Weights of a small transformer language model.
Size: 9 layers, width 256, 8.28M parameters.
Architecture: rotary positions, untied embeddings.
Training: a variant of Adam for these matrices, 136M tokens, 3005 steps.
Each number is 500 + 40 x the weight over its row's rms, rounded and kept within 0 to 999. Layers, rows and columns count from 0. Numbers have three digits each. The size before them is the row's rms in percent of the matrix's.

# layer 2 attention key, 256x256, rms 0.0369, rows 46-88, columns 128-191
094:549529546540487480541510470473527494449442477502513545510526563455503431523483484530469568510567496461559598560541470513517574452528509484463470547499538537499521513570470463509521462452545427
115:387529446496480475426545538486470532484495550552492541568522502469482507447439522502482444477489519543425493485437495434493504517456475519532551417421477534468547506474411508510563506441501461
087:605457465505545506529426527520506506536492420485479460462434458482555549516564449477523489477429500426468459431531460465523455492524491450444473561561466458493505479551510488459503468532470555
094:429499474513428523532545484503552529469504499602481553523517510470474454484498513524475561505537505495523554533521489532460483468470494447548554487432517568476498500567456458536529478468547431
090:543475484484517463493412526520487424544514454476517437460430478506512565548512517408520484519438506464482484482505480434542494511505518517489465559575461441534482558526531522480490498521446532
096:401569530505458463454556535489526552508489493551504561491530541444455487436455491539484550517550486553499578532466496518445555482494508513578529486473571576504553508492473440525493510439515448
095:482419491461455561484460482496482437491574453411535461519485419492459530513474562511468576508410527460477517459426477443529502480548530519454503512503457504534512478540547520489477473560510540
096:478474446494536479529533476491521448498530522443448504500474515508507431550551561482526515538519537481444520529517507472459464478450479487444458499478495560477494441482435512552552472508541478
098:442543506503508513441488472527489574488463487512560580520532533443522534450425430489422477517557525565501434532529529546505503550443481588570511467501575499461527518432470510524456566501464421
096:535512509519527499460592460477509487481475574514475604492524559427483461447472461604518477517538521516510462479487486489456513490498456516573510441427575544521564516486486427505540497511471414
103:474527542551484490474598451491522514550470490499492513494531518416443486499405526541399487472476504474494513521478485494475527435527522517544540422447527567521554487538444496531542420511550431
109:469467443501548461443466581509475509453548544460506506509459501572518598468473449451526422489532528560447425493458519545476491545434473535566554507510507504493476517464504485501451562542453491
099:462548510500563502465504458507498556479497496496508512508548532473498456465493451539442478519571520533505438542508582574418450559422495547514525401508653530494521508483443495543479497502530435
096:494549493487560544435511495543514558478575495496528543540532568465492514462425425497434477517522520528491466498491504600449460527473450582495516449472595515463520488474459521522476571468505493
095:496548501521601460493494465492472555489472509489477450443507522530472455504530510580507483563514510464513487543526561574514491532470458536467500425448620551493548502467410524520531487527548493
109:485537503510514465430476539475521513488521472567523557543523548469536515416456493539492467515581502598472451467522511622433488540453480597535512458540606496506486532529473503531465569529496490
094:506539516431515454424552520499538456525546419549508481461498474416495483499497554564488542428491583473405506490459476553470445537523460508475487505487600569554515495499442471553530508567517498
101:522552540490491480493394501511507515480521500502506542510531579542551508481423398455516549468491472470585529523544518576477522494538461535488471482512567533484498510505538502472466516448515517
100:589476400518497516479420482517500491537473505483551496445509490509558435430522579479469512499496546505419526507531490535490491507467489519511504488613458559536458494512512551530498526536471479
084:520498523467431556521552511554435510531503480506452494506452485465470514586472463534427472486459536468467420416538514537440428492544523515510482481481503463517487564504419476536466507516438589
095:497502584497483418526497479535484511525502557502493502520455555452499593487534500493549492497516478566543516481526523513529504509524434602459510508449511467499514461494505467522485490514579557
094:489514536564504461532547506514504512497455510519463590556524487528550569555555409522493473543504487439526462477553499480511532522487560486482454485433463523494498517466493442423542553469504546
097:489553580430578472528519504456496498540513418463485481435399475548452572487527492521553482547542518465451436488456508524544456533463560483536466500409563470477529458486480502529523464504472512
098:473550474447506528489461494474437468462530518549462479467425538518446487482536493543547446490457446525480529522509541486435475583529532511479529506560573468473483487571497488557497444512531484
104:525469477506518499455502517508526482548511504572529522538543463545493493454524593556569594527464538511513505395498484482499490501500412462456462520583476527533484509463481514570514493498460550
104:448497567530478492527491524503491526544553483483583510483519482513487494473450596556497499440539479477566590417510486481490480520494517510529421507496535493496526551483485477521557458507463493
097:499547536489496480496519482475447547555493500545529498513467522508499567479441452613534489568487463451496492459564525480520521494587548495547502501522572532465578516528406429538479565640518445
099:564453484487493559429488518451532414545401491490508533487506465519535498543524468465525547576478496438446484424515488493497441454498481536489444439558506467486496498448462515526507555493483564
103:526454512447503548529466469504539458487487480482497452500516531511448486483593557478511464540586455535528489493505516515555517437531535543483486523520450513496535424512509476499486510541531610
108:541504461526497453465462492441487498504516525517477514524583487496500493573564464457533521546393490464440460456513454528507453480535462552424479509557475517515567479502431516534533484483516563
092:561436560483459587555451425518537449504434505477475500541493540478577497522541553542483548498501467471509490508586466534479486433533549509443401536506489488469564483535486493557465451494542606
108:446512491512499452470504568486421571488551531466538497496525548485508504415408480528535451439499511544508453464483501496474491507544508516498547515469469546451587550468479504536491527530482499
116:493537435524503424460535558465440520511515483480488464545529462492498500464481496437544570448488524505448497473452484392481492479531459487437554527460446471568467485460477513431508520508498467
106:403478522539500411435549545464472577505488480488535496495445489534460502438476506475521458472507453516495540494503570421471523542478484476519581499438505524475484502424451474484519489482456404
115:552457499498516454514489437503501486518469439501612509454441557494497464485581511489443460542540480476516489541578531499537527474525567497523429501618536509500495460504461473539472533555510550
135:468518490553554475503475538502469520484561458462569523472561491554417457436470540501551483471519480457525531513439525413478520468508476472419542518468528513565538474479455508560566487588503460
117:486524475543467424528488519434457537491504575518493493529466445491511476503527509407475502484476437505510516543501549484515511531516545440497557530433488547458486545480512427472517485420508498
107:397508516551491432456549573498467586536546546473514505526517527559477487435508527515476426478489473571546537554443549456527521554527523473537589522414485543449514540388537461435550441463480432
104:548487527548526543513560461523435463476413504482396470500513505476503494489458504614559551492461534437450459459503413503513477448511512481494455552525547476534492476539532516460435506555542449
103:434470485549487483443536520495445484483464497541391498461454454508479496494465438472456394502505484547542506500475514445578560497523508535542582528497439492497547461473478423464489579498438518
129:520550509513509513522468524542536501457512471485523566592517507500417495517477506535468517533490547462421451494482455500537502455511518496438532503462505452605513440552465502563486484554559454
106:491444548531557461550510520535540546483549465531511501509479552529450468417489489518502487502585503466486454494543543536511556470446502486457492451487554531555550443475396495539433513567534459
099:552485490521552484489458509529538570505542510466569519495536474544486497506556584537416463477516496507522522583588524513526523533503515551501531523522517609464468455480472550589563484517489487
# layer 2 attention query, 256x256, rms 0.037, rows 47-89, columns 128-191
099:487468545534453519563488467534448505513477440480548530561470420428542451501487527493534499491402502502501560498486486460453448531484501492433460477405463486538527490524523520478492503457548448
095:497476559469520542518539485480486509509434473449497507502546516477503477518537523495545481556367429437464520411503467466481496490498517506414436558515554489484528457527589514476557541498484497
091:514574443553512464484489550501526526562548526538453475530453465464503503432532452511487536536603566568583497554489466480485557544542526412509532507437421459445470559467520442484572516512505519
100:515513572452511555576541463420525476508494441466520498473538514482513513605452547464496457565465469434456482451522503521434507440440443540496450540558547489537551450542503510518459509517482515
095:464517476453561490474505489501498449511537537543460478441499431471522482457524469517525581489525550555555544529444479482514472493464543438539482529435416497462448493547438501525506507495506406
102:472426507502516491496473486528441598407510484413489579445528483481488486518517548495513438518494505522476526477470513516502449543499508526491460543517533528457458522532477540529491525503431481
100:509527478526478522445418427491553447490537493480521420488451483501551504479566442495487539478571545544514487483500434543495496521567512449473435470497454514517445426516469498520495491632570509
102:524483458589511572514488513551518491499526521544414493555498523455470442479534421540540525505436455482467496540469512532518571477478471440449546568461435489506511529478573457446489475386516492
087:459479510500502447508558427559457559469534519526462505517438449502453459431501443538488482466497518454478526498571499467483484526536575483527485435489463521431456494462533525516577463451420448
094:440483516433549390537530449485441493451510530541517508509470472530490515397498538520482449505509456489508512536484488432520435561536551470544514427443454521458474525457500514496487441474470447
096:546557475603423537515431497499522492560513519480443540568485498428496467546517443506514511550431465499485487456482470499482498494513488484447470545453482490578495505555634459425501522399558496
108:492535478548534481509462514596485555410530570479463517513514486489400427429584461557450459453537496553504552578480488467536547527524534455465475563479493531457479557491490489488540505439473523
101:517541510542538502548468538512477514454487640500424553546541482461404486488564449521495387506469472554536504522422507495567541482548466446469492566411426445456523522511579494418519521422497519
098:519558526438544487511468508525517544499520545471475479530553552483435446498504507528466499459573497536435499508533562507479484512509506471475478534466548601503501545490482527446469512487458476
102:499559494563504554472481489586487585518513514482420521503528466447432476394519470542522450514446451544485588550484547444509517539542482461449474507401447467475479570521526532454530516412466428
094:498546541454523499545487486553446489526511502524541518480475461509450519506495557486497459474446488523514572562465561466512436582546462532450441529485504482455425501459496573462469557542505509
099:518549511434547554532537524449514496520511598484432536493534516513481513570490489502510439493529532489500494497510500498495602472508543480477497506453422481473577482525526502466561478448502534
090:546519512506542541540521444530515555560446560552503516517387476541513523576586489528528578480507553501541463409489482512545468565508538525545448498475495541463552552523527517486542451504475511
087:515509453487510477488421494472493517561529502451522485541525538490487478490545548432429519611519503465484558554547452501476562520457527523484432564464486466440492523461476468488500489491473547
091:453497471535459537501473489502430407509509471457490533499519441602505449512503416501444517510434529443477452474545407500497503471506568399432454579559447499510527478561514520482555534552485441
094:536507550449500514501463549458510515451583512522467491549502531489548546478484595522556478481482551548477476472557520523481432419419486542473489405524515468487501508555497473498497499474520470
089:537463493416515498502484494453516442442501448525472480436552521505478511546459530538499571471485527486462430465515488514444540521532494554431463502561583575517513438433444458531446457512504469
088:469456529550512468597528470434438479529472476460510470514522469492504619497483561486537448546487472448478522474481495446539577472517540478500538452541512470487519477482518546498472504495532451
106:543502485588445451485468489577578510516512440529515533484499493500506479462460434556453457507504514490544525580485546562451521538544463508541449570526513549455518521513421422441508539511553524
103:532479506503460532590508459511551501548543426481491510523517449492547441522529579506494573512479482485463484515526450498453486475445453522499485446562512525468525458508466451529525515448472448
099:496516491470522510588488477453555458530570495483505483464500543501517427532515505459488484540490495532472491462482511498524464483432434474469489511494501501548513431473530521583448536556539522
097:532501435519454457514484491514537549435575462571506438512494607529498427521480520551452460506536522596443503497558485530453472479513495457480460552492448540509440456524509434570491554554463531
095:464472462476557551448542505521614480467494501493482510514432478543500468442536440507505471515506498494468459529514494544522538439469446534585488497536623493534490570471483491498480565484546609
116:471480521504450490509497421571492548520513463513522489499514549487589527508484517497459496497464473498462523520491470563398452501469477505488457474483523559448463471548495504474478539503476484
093:513467425474500495552506483514583494485460443537474506447488541487496521492519512525482557574505513482493541538462574541476441497475409497512554544550512429505439425540504513524426499533561557
113:496483557529500498527500456480438583530449565463507517476532504482509474550452539516482480494464455450516491544540456515553477557529513448451468542490514544427556510498482511445522483433490455
119:470531484537487486445505503540487521521504508493474555497518554511524514499517488498532485516415470491490567531529489478496460514554535490503430546508523498466476520441516551486533499442429464
092:420481552526565480497509511521509502531506508498535486446505477509497477474524514481547512451501458503518485531523465415539512556537551448494480486466476460499465487424494469546523505506468407
112:546456502462466546528482442470541462507538420501545458422461512539500532559460486461482587551545561477507460461514482545502453478472440492516462488561556490559519471556482477586451498580535566
126:429525473508530500474518478557520517420529478478546511480537537568485472512496495512535540532451530533487572532510499525481428533510525554465388532509582544457449526476496566476547481494432465
118:473503461482527430424501565511481555492490558514471453547513511543467505482498504535492449456555507492460525524478525483515551515573542486457552505465462551458479495489477489510524444492449385
112:475478553545486482506506517532454502484432606467486571558489476468504499431492530536513450432466498479503502563524435471536526535562574450501526523439457469483535569417455500441502470412447411
114:493489501573518584537494486536531490517467416495545499471428502510514538554537417512492498469468554445541498430495440462465474501461491463497423518510486459605462539529490488527496498484550495
103:522552509590512556404469569555496544478525507582452540516515492482465502502556382576495469511466507469525498489474451465469495497555501519521527535455449450510483555522554452446528493469449569
122:495473495469524533473449515498564435489462484518568474551516496517509511580548502422500517493445591542475506511532466483422449516471531484485444496539516488504490525479535535507504497440437464
110:578516504494562556519476453505458491508525447492565437454480518531481540540476486438519516518487534527487502476509475511542493485445471461484463534499603515536482477641462451539455462566563501
102:498571519474522435492474466448494561438587477453547478521517517513522459513433565466530465474505591567514546500457505492511481530492527500439506476554585557453470489460434494523500506572509441
111:436473487487461513499517534529514480531436558505435545571536484479555519478498487560507492470465437478463510479503495478469473529541528504476539502454438450489512530467560544502500428415489532
# layer 2 attention value, 256x256, rms 0.0368, rows 0-63, columns 128-191
102:535456471447455534422494508490524514517557505475488499478454642551475503441532488504511578528580471510532510509480515527541509492572494455526521536454556454486549530483515413522463580471442542
097:490514582489399518414591534471531485510478493494504460520546476499500506548474491531483528590488497465454511536501530476486506466584470452483456481450557504502506524490570449560565444429494535
084:510490487526592487444496506525470466443512438514474476531543637501422493472419513494500526466491508535543502476496514579573518527578495482516486544510486509407486521577500557541450496485478499
092:458472470490465543490515505523569535509539462508536541512507454523506488505465471459401492489483501509512484512522472562551483492414479527534473521449511482477461499552495539441502466446451538
091:529540489429523494472418452438461539539525541437462515512467508490465461461577542470545533474559536550509538532466553492580521461544503488480495505507511493539488502515490413507450460500545482
099:466452500555456531446562464462580465506358482534484534471525524430456559518481538471511537461523488495524504576465518522496580454468528470532412490497497525509608472488421477478493578473512484
111:521565556530546472550471459515446486590503482495510487494504557483499557602486547489491521594466508542538545537530500472510479540501397436499506524489577498487522589514496521518495484489473556
099:428526437488501448408609534540487448419559454519498524571466546512477529445549588542438588547548515534477550514539523495561509549512471418539460485479483491485460456443545460547472548486527504
096:459458451513542506452525536487538508587424497480510550438522480497518494473426538478528542481490454520494479500581548521463522506453495462510477526524574445498529510492478478459509555563519463
100:478488406448454554470543556522517491524522500431466447481502478421446475462519582520562514527511535523486451539441522477444532500538519462458405495501453511561480480426523478558433555545519496
095:438427537566499522496529546505525555499533493529508466453469476521434496493458469503503515563520505493493503528567468400590560497442507491506575539448539478426538480519508453513527585524471546
090:418550509470511494505523550496542485511521525459508398488431509455497471494566555491504454505530498600503483465426521506544540541550477470487481440492486534502562506491562440542440503536483520
100:479545493454525459471540493475554571489508479548469472509459519514439487472518603502452513526533598594476469514418528430499505526514498538466538448463497528544546501440492481546490545494510492
100:485446532556509484519495507469475513464601486463510472523512558527480522499505505573513484463505484457450503529591418581469470454465502485484511488506483577426505488525492499425477487422499491
086:551457545537488504560542515435582498571438504519450422474521543498538466550468537572489479541461455540548491571490572491454448431509494504529480426527492540539546513544450492523559480517524551
104:501446449497462441555474561538502502439458512489552518506527426527489513529477493525511563545553539497439529503438467477556507561480518515403536480506493458521483569519436525483527443464518501
097:468503510492410501443461541492538411419516516390504516507443470471434477493516539516487558508500518505508535484402540513503540497602557457488497513511544493518502457412564503540559558483534543
089:386446505518533490443445510447480570476478515515489466511517446541465557447422509459451498489540554578482473423522548487519521519523543425518500493529512517496498475496450409481486474468498489
092:527495491497536472488452491536504471529511504484546499483505561486502490510483436472500437533469451480514454440506490532451514403510451396558510498471573509510507490539504452510509544530501426
093:499385533469507490430508470429572483532464494536444451483502569501433428471485497537504490548575521484471479558528458498508501549512502503560501520492452439531471493497507463526511519500492553
099:443507500498484497476538507520447554557538489498544466500526451478521481487512537477479477469475553557482471621519637455549474565479506540500525449538501491488451462522557497490490511479510485
101:556478535536491460477593529514550461510439507488508544522483477488453494509553540503502520498518534513537532493485452458493482521545513456533469418462474521461535504485526423541442466488506570
099:534459526491469517448529505486476460472473502516479391501414521474478582453473461520530476502503533425443493478443398518451544459516457483485640481465485581539467481496474445501544521518479526
107:515489519539428524553513488467493474458518475471530569473524453454541545494477537485498504457504530426514559540497539498586517497446571494457473516501475549444486528469475476460519407461572545
091:575517471468546529474472537547415491497520487523479511499463475490489481471501513540551456565502481490502405547495589478444566462525516486504497474481508454582456473419540546517470547474450468
095:438529461495481507515520486513573534478443545483485521509461428471517441534539541490452461459534560515470519504507510488556486526524444553503489492478473565563451511501465577460469531473487487
090:542572510511510459480482506515566490509417427483485440494463505497505516482528570545497511500504549500531454512466520442554451435482619545516526463438494472514480460519492510458444485475492527
093:584562485510488538536515533544435537517446503435516603487502479511510520534479506482467426490502488432530470476460438475445473549455532514532462560470526508428459493480474551503525473542526589
101:511504471571435504542558530461565462524433499506474493513440461445473441482513540541499448478465517463467551503482457468591496482567481561468530509481512511483584498548469391526564503473533534
094:526544499484496530494502473476557483520460507478486485451464537508552456474512557506576520495537468538518470474421406472550527459562488491459461458521465476520535512438453554512442507515537460
090:509467492446485490497535541491531510469523509487467483440424451479500422454467449502540429529529488578588527546463544426429463475594534458495455425545574487472585422518548453516619486555517506
099:483462498471519541463511520507551463547544497475505491458478532486479566478506527539462538513492475511507517514479543386518485577540539440523471548534444446542490537455506522559468499531519523
095:500470541437515470407494476543543481483409514479547465524482482413498542517444515437431514500511475574494566440457490538512485550498549539500444553539466478502475476517487472496549449483499550
094:490515518503484443528500513443454476471577526444573534510494578460527507460565550529593481431552468549480431458493580547478467432434537468450507459526515536451525517458488489529428497485571446
096:567401531477435412450542520527523545505476533473548585494518493483457613537456536502466534472489462504505486601514471539550501466497567437518521557460504468441484455484490537405487497503558495
098:440480468431487466467508521505470484486550494485493507432540525516472512433590515486538516494554482560489490488453440558445485529525485446437466497494535487577499567490521497489473542511450480
089:574534488546521469569467549418470503487433550472484472440489583531498516525485470531561480508481394507508486519544465449465442530468575538471524547529485523520443485488532562509543455488464485
100:484493524511521485559448515584472549423517506506486516519542559490542517474501490456455543468449481540535525535572481568571498534534572417454475424505496476474483491515500512466480481488501498
095:567546476480454503499459509529465507544465478519513434453480570555522563477511518537550546533472484532489426514537544518555563521476584484501490471471500500532493557432493557518420532523520425
101:471419536520506521515469494476527552523468431539542537539609530496520504498478412419494495506505475451599494560507508505530514508475471513524521535497574460476546449578539551508465512514418507
099:535537496520574525494472438527516497482513457560466509531487519464497471479582545469505503464477477567548550601479581466485509522481461517540528567506570502515526498463466542518476499461517502
102:511546435527561515505417483464483530523516474469518462527554463510491427488445493502502531448486502475500438568519496465503520482481457592478554511500565529461531495475489495463537532466488445
102:416499474526508496444478456510538549510514486509484488530441588502432517512563495519517525543531518506503511514508556495530521471505474421530644469477511493509477522448435475486442510544477505
092:480502471470457550520476499494493550534515530547461415448483495510464468463519508521586493528533553544491505597494589426519509572540587499520475451505499535516461475421502519498495497486539515
087:483457479538528489472470504483453489553609424497506473524570529517472523511461456541464486425480474505500432523585551545473511416476495503464497445459464481479514483571471467524399481545504518
103:530547478567596511530504455455445547502548509514509537485538495529512544497542550512526517420495484487576471591538443522508521487501416559508569582517512507527482544539517501473455520544514480
096:488520500462531423458446524502447499446519489518475459513529490545567484511529490494501417529525497567419502473477434453471495453493463529494425449523485484454459502505577528513538495488506408
099:559466526541457575567544485520480503495492476484524553528484526458525517610460500496450453516465526454501512481545377449526490442534480491488490470472468503445430460528504422513480440506434469
091:549540538441520465614530476527516523556467491543534457529500513511506445488505500516403486456537534485476542521526572474389461535480473576517527460483481547466482507532473580457449439499547562
097:542541481516378491469475474470538512443511536515505442470507484515530473542547485457586517488471548520457557413528442457578509481517431474501530526495558478476494518514557483445574450520476453
089:485546521502412598477541484491493495515537439510498380477446494491476466548487506489491537446492535541442441535517512514576532514530486538532592405472489515506507514534448481498480439482513484
097:518502456510482518414545553517540437484522507447520509493559484514459452510468468494512485526529496508504501537486418481460549567540501546491475566509468478568527508449500497529529440520520494
102:491542502468541475527532527529434474505504519473566494525522440508473484557540445488541469543535463454425479485489600535519434551491396500538522533482480498469447465466504525494540427509467476
091:442402545468404508449522491550464457477462544479485525532529443514546506497492529501522493476512500499498489453430449497477527451522562434479469444514476515547469422505494505505545533541475484
100:446518498513401495458487495499544496515454497491481468435414527503473461468479559525542505521507538437567481575488487538524501466547604466485488506542509525495518473422503468544557448517511461
098:499522594575503478540468550549445522452471547510478531498541495584544511570505530441495480533441497524565535453548457473558497535453544511492487505486451517538548487490518525500520531481513482
095:507494412495421534507582524477583445501548485522492448448455432484452447526474423584515458573510447510476461543458467495475543540537622528527484497516474552502516469394465483476550505459472507
092:503494496497476491471462476442531472507451502492516479505493434475479551490517529518433504480478577480485483467447536490558548537522522538487512527484515528441543496473519440429479525537486534
094:508548455454578495494462584541556491534492483552510530502427560527506511478522559484549523520538482566448476513483592486440550496519498508524455513526464412579503535449512544511490562531564456
094:453502457461476493456457562478477477491543553558509449511501478525490514522481542445506563501482536474499538481496410510528519543579524530552448557521509480544465552458525505529559506499472485
098:568468437530595492508535452511471481508522496452478549514455441493534468473470580543424495517459569478511499412518419483488485435494442518493500500496499533502538530564476456533527537474502511
096:555455433547504451489505473532486465609496517535484402530530478514571422488543478488490402483546472527477502498516536532431473576454433559513477436509492487505450518490530511493473556513458504
093:488471514460461548426477428530536505426554536472517470529538406493499530530502519510496516506498498480417496492521460487523548557458492505445439507490522506525389544516525481506556477525492509
093:524436558477405463475491561521485464540495493445499455542479452543484441521450459508478523506412507519508523523475514474490462458525538508550468552477513520515560533445436503542522502521526486
# layer 2 attention output (transposed), 256x256, rms 0.0458, rows 0-63, columns 128-191
096:556509481557514503534501521518613521535567549473453522494512491513506445468473526484481487556488545494462401502487518573470524484461499584492472439501415457509500552452549469487494471473503541
095:505523476533549541463476510473503518504574572450291483528502496496439493534466492522526444489483506533463415432481521464518479479501429487440482504461455413486484554558543505447542457489483511
087:504477510536454472519552495517533529462519510524452416513514495551470426556551544497447446473478475474477460435468525444508471486439468534518447521547477445549499568478542552469526526461544450
095:570502539583497558585519504514446503511513409511580481450544490493480485461481523519577548518503494530546484505494511469471482461487479499462436562628549542573507455541473459513540530560552473
089:453480522442524474439573539494621486509510588561487479558429493447505535521529459493488490471500475488507468482444483595498500552512575469517504455460521496420451534484489513507528524513463532
095:552482535474502531500516442487527477510567474468555552454538586519456496547559503536502470535472571483503508484465477478457531457423446515498556464615530557491503509505530505512435531528582462
107:504516539545478503487522501453445578491477482475469496485529461474452485504455498417558485416494433518552488531496556515478409551505482482467464482507525511541454519558522545457565538470502516
098:534515497434462549503448512542584545542509537509487475503478445518505445525489463515464402443486534436444402527485567490498526484483531510530503462577466521484507521457475482388526483444524560
091:494451584391520511459466486480479457415545477491581544495464545483506526498497484446500435535555647497501502489473533450547454550522510482530535526533568528474514477478502532546489492572507482
103:521550495471574478470491501420562444473463537529451528470461530528527488565458412438476533465522525510526495528490471513509567504451523478436515438494577510405497513581554469420529470501450575
095:511505504546533492474465477483538474468493489437505568525534567555529526445455570535530526514425538498511463481507452536493516486536523625488463489540455469516491478446506484499512477464501519
095:496463462480530535442527508531498573564493567473514493494494492500530455552501517525447451436494585514405519586511435609476562490506507504496534435444482526448444562453473521489506459437464506
103:446510521507535570495474517482592517525537584485480513533497570482521536519502441521511435504551538424457500468465491522489597454505521539481494467522470535419448413500504486485484465594491551
100:457501396474451466475478510534502520523511429475637570545494451508537508485548548520494510510479460472511515449523472505469396491508509491589474522507482533519524507404448506482484455521579417
091:543472511501561523465454452511488509446521503444427516485474547454541501506488431508578545528494544499456511494469518507458548503500462515407515479505516438505479533599541466534492510570388563
104:492424544500530492483478489506531580510526599505508548531523563480481517508505488566500455567573572490486461547495545487495567466473489522495537516429490476477507428482528498571503479511498426
098:528494543434534504475485549522609474538551571489432467433519535527465483521486478545506410468494532472469487472492514536456587486435513551501531462437467494464502462478492501461482503490464555
090:508493529516525508476436512528552497505505496466424534549564548537510522473484605522528510522436450449505531530486426528488528459539456530555488460578464466483504459435531494558523488459561453
093:517465537569449523458497479523477477445525398589534465457514521479484516424430590542513539551500459413509490543491541435482441486548503510474522504499426479520522529497488540499510497475571507
092:515460473492486587575546474534509486490542459504510506550465516534549554438472445498425451519486584461439436445466560539514560468512458479466500512446513497448526551511507471548461415572485569
101:495510494426536497447461529469447479478541535507492587496556454497476560494437469507542556511512563506417496439531463472518491537528537513476531506527462552525497508476472523594496476504407538
094:563506508469498519491440514538580545550482632531425512452470555532497458546486449553473468432495502472436545479494481503498501486491482494484511494444462465494493606587464531371469537444485532
099:438444477518484536470482571504542436512529496533528469532515490566463454455453443529424550486515476457442465567479470559452539458502469516418423461419442492475568506512509453541482490468532478
107:583530510566549467454447588523528510520555565500430483513564494459492501504521542525520573549490490545509477477501524475456457475438506486501471513583481488517498527539520538504533514458520465
094:431516539481537456520499513452466381502440520508373505517486513483497508515437486460482488510524509496532550516517502577520504526483542519493499488418471479435458465586533447464477501550428573
099:549594515459505462553481460483530469579505561487492570483514558495503526569430391468539513506525543448525569573462535518437557527544535480474476491487496554485472504506527455385498496511459510
093:485485523532474515502530484503507502476485553579443497515503401480485449457519445423509541525509467522536492519525463535538531471557527462465509503481468552455504505525499426518518469509480525
095:601557530486509460556441472519525463470476499537543486497475499456489457507477491458529472459470517480560545529599548460456457489514487446447452546552515423493491491541535466435443533495486495
096:490565484535511551499509492523598550512497559535406522557480502481504556461535415543487475490488485490496445514492444503461605528484478489463498471414467438483502532537557490448466490535544480
099:460465496471539463509540563471476485503534519478560539508433497463527523540564490543480464464499579462472479550481497628549579523532494498514549498463546563433517508490529488521519491526450495
094:562478455530546542471434486516517529497493506448463499493447511526454532480488452604455450465488538460500474544529390565462575532449437546508480525448521426453482486566510515520481517523472557
099:514563445508558526512491511491508507526479513522480510476526507522492503579496422429498524518517556523522475497497504581501577510464483489487506467488590522432501514554510452481538502557449579
096:574470534480509476492471541511501484565551540504380454479501490527427495559526508512429584487487564478521515476497564451478530450458429432452478530535517478485542503496535487484489542513545481
096:445467469523497479434488503508470563547512498516596510549520467463520493509514591570466450527463474461472537489503488496537406492447466518621526493521524559496519497419517520577515481460591401
091:557519511516529480527472501489484432470533505509548550524606518494540492486505604502486529516517516481521567482491516429499442517497427491474471465531556510546472475492511491554481535544523464
105:435422542444493489565461551530538480536477545460503501495491508511490487536504512555448442414521598436478526495481489495513497472444529497544532451445451547481483498471522512476497451483548465
091:508509471456497441494581541514465517486518516474540610487444558538478556534451471413521431500531602547537481476549438510569491512545512504552543540401504456487455518415481463510485531518454505
105:500538527479449452509537458540487474459438497491585507495518421502543443431533615520507557500462443516491526490541529403499444503533468487514445564577506500503465513421471520468512495488482521
098:416480431443523473448546542444475463476420544492414505474530451453538490503484510496510510418448562528502513431542439546518437550557553533552525500447521482462450528480482520466553490482426570
092:541548524576436496513511423518508491491452398506635460514489489494467516433505552568561507493502515484550540483523492493527444494510504485541462510610594537575458473550493556590495522546482486
099:393510536499487466470545482492560485487491527556451481496451532463566479499458431482573516558499521549513447513497496411478481516510519521474485435474491552521536463606528473522477524521403501
099:442517510475533477489542478422445515478518416512593486607439534516530526425505527473543460547521432545534497469486486541475456484487526497513445537533471518491509356438524470579468474525504491
108:446434495467458529416458492556581491492601493512511544534544475474532506465487545532486472527505531459470488468529517469479469486515514489569542411505463528494458478443503529571516463477495470
098:528461481391515456475461542472505487483513487458461541554476552525515507605469463522455501516500548452479470500485425563486596522497532504478563475439511424424522486514521449494565476557409547
087:476498508513458487486565490507443541516525403504625457523518453523521523445471579522533517524521498463486481400503473548504434530548506495626488484574525578513508470411505520576520520493492450
097:441512546463410527538540453521466507543442412510633442526476532490477510533510523441469570467505487482535583497482489489518455565491515512501493455570585593576513443506438524532512482504548510
097:435536444521478492503515529513427509482438493488591513517438457547488490569514534438527516456518439500543477494580477476525504502535517486562479541486481528522494483464437548437505494398551430
103:563542457550502526453504425538445498456500496495478446507529423497448514453527506467513606499481376491500512493564517528481487505507468508535411572534520496542476560550441484438507518446536444
095:465501531536518479486516435470494520527486464515577473476514515504521516532460348526556551560451460477497499487503460443472504501550490503500498556567562521478430471612458477519492566589414506
091:468516497594535531475477562522530560453546562494410573512507445509436490458578526485490492523468497505454431494504543429507534468434496523481510544489387510436489510502510483489513509511528489
085:448482536498544519430462529508465567497535523510481562522453524458464561523513431570533452490545536513423472475491502513482545489470421488451479505453444485533481478541488537533518507500435497
101:566384514464517544459469558469518476519493547431447477481494575468491510557529519527527431488539574490449466513491475563465594538415468494501527457438494504541543458458523544465436498527508496
098:545524477482470531476466523469445505484514491560434492445513440490458463541429468435491454515438457531530500510543485483593452456471499490513529478455442473519508536476536566432495498456492482
093:493449508446509553502394521535525378538585532482448502483476548487491569505509522518456424482496510485513513553513555526514514475531473500491575467393460488457480495512566523515477468423593507
098:536518430525524553453446542486508494489536527476399465476517462501521482540479450445489590428483510517496471449502467534454534528489502504484496547461550487425535524582516415443496521514531602
100:525492457526517523502456499580425534501422593450514575495531494501483522498540508475513469449498545532553506524523452440500468490521519483526534610482481570521524490470445526524505498384427496
094:561510467521547523479460549497512479507561559441522558466548608539473504572467495471507533488493553524485463477538452536470482492535483475524464545440489493456538543534536464403492495496433539
092:460550522526477504393505557529564448493491533507428504517512469450468505493507505459504495505508450475497508501494431482436528398523457483441540453566440486471547481462506492593493500433519507
095:459493512447512534520509488475502499488480450500565470457524530463448560498511496452485406538556536477485536531522451544495520538488512519536494455485589542479506501466508474471535468508432538
098:486514542428514536517492491537506529499433520445425483484489545512428507481565498518453338417508548468463439502463556535545563529455532457528488517426441458472522512497461503450534502536518489
100:426484512535477530499505563510564481508495477526521482507515506466493502471531508494526512491458457567462516498493521516456476473480476465450485499432439536574570519534545473454510547426614494
095:468515473440524467473492492493474456558472497489532512563481406527522566494499409516514492455481486510507560468554423525502493527510538444548493513400477551552533485579498567547465473466509476
093:532506466497572509542463566539506489525547574464425446565559452490494486428506484558492546475474466466435505515504528479528464444496513450552467525563442469518528494500499492513488500459511492
092:539515475545500517439426470494522568457543512473461482491546515471498495532540499494573476483538510507497448436480516496465465503494540543490522520467502468559511478557506470467456542474511544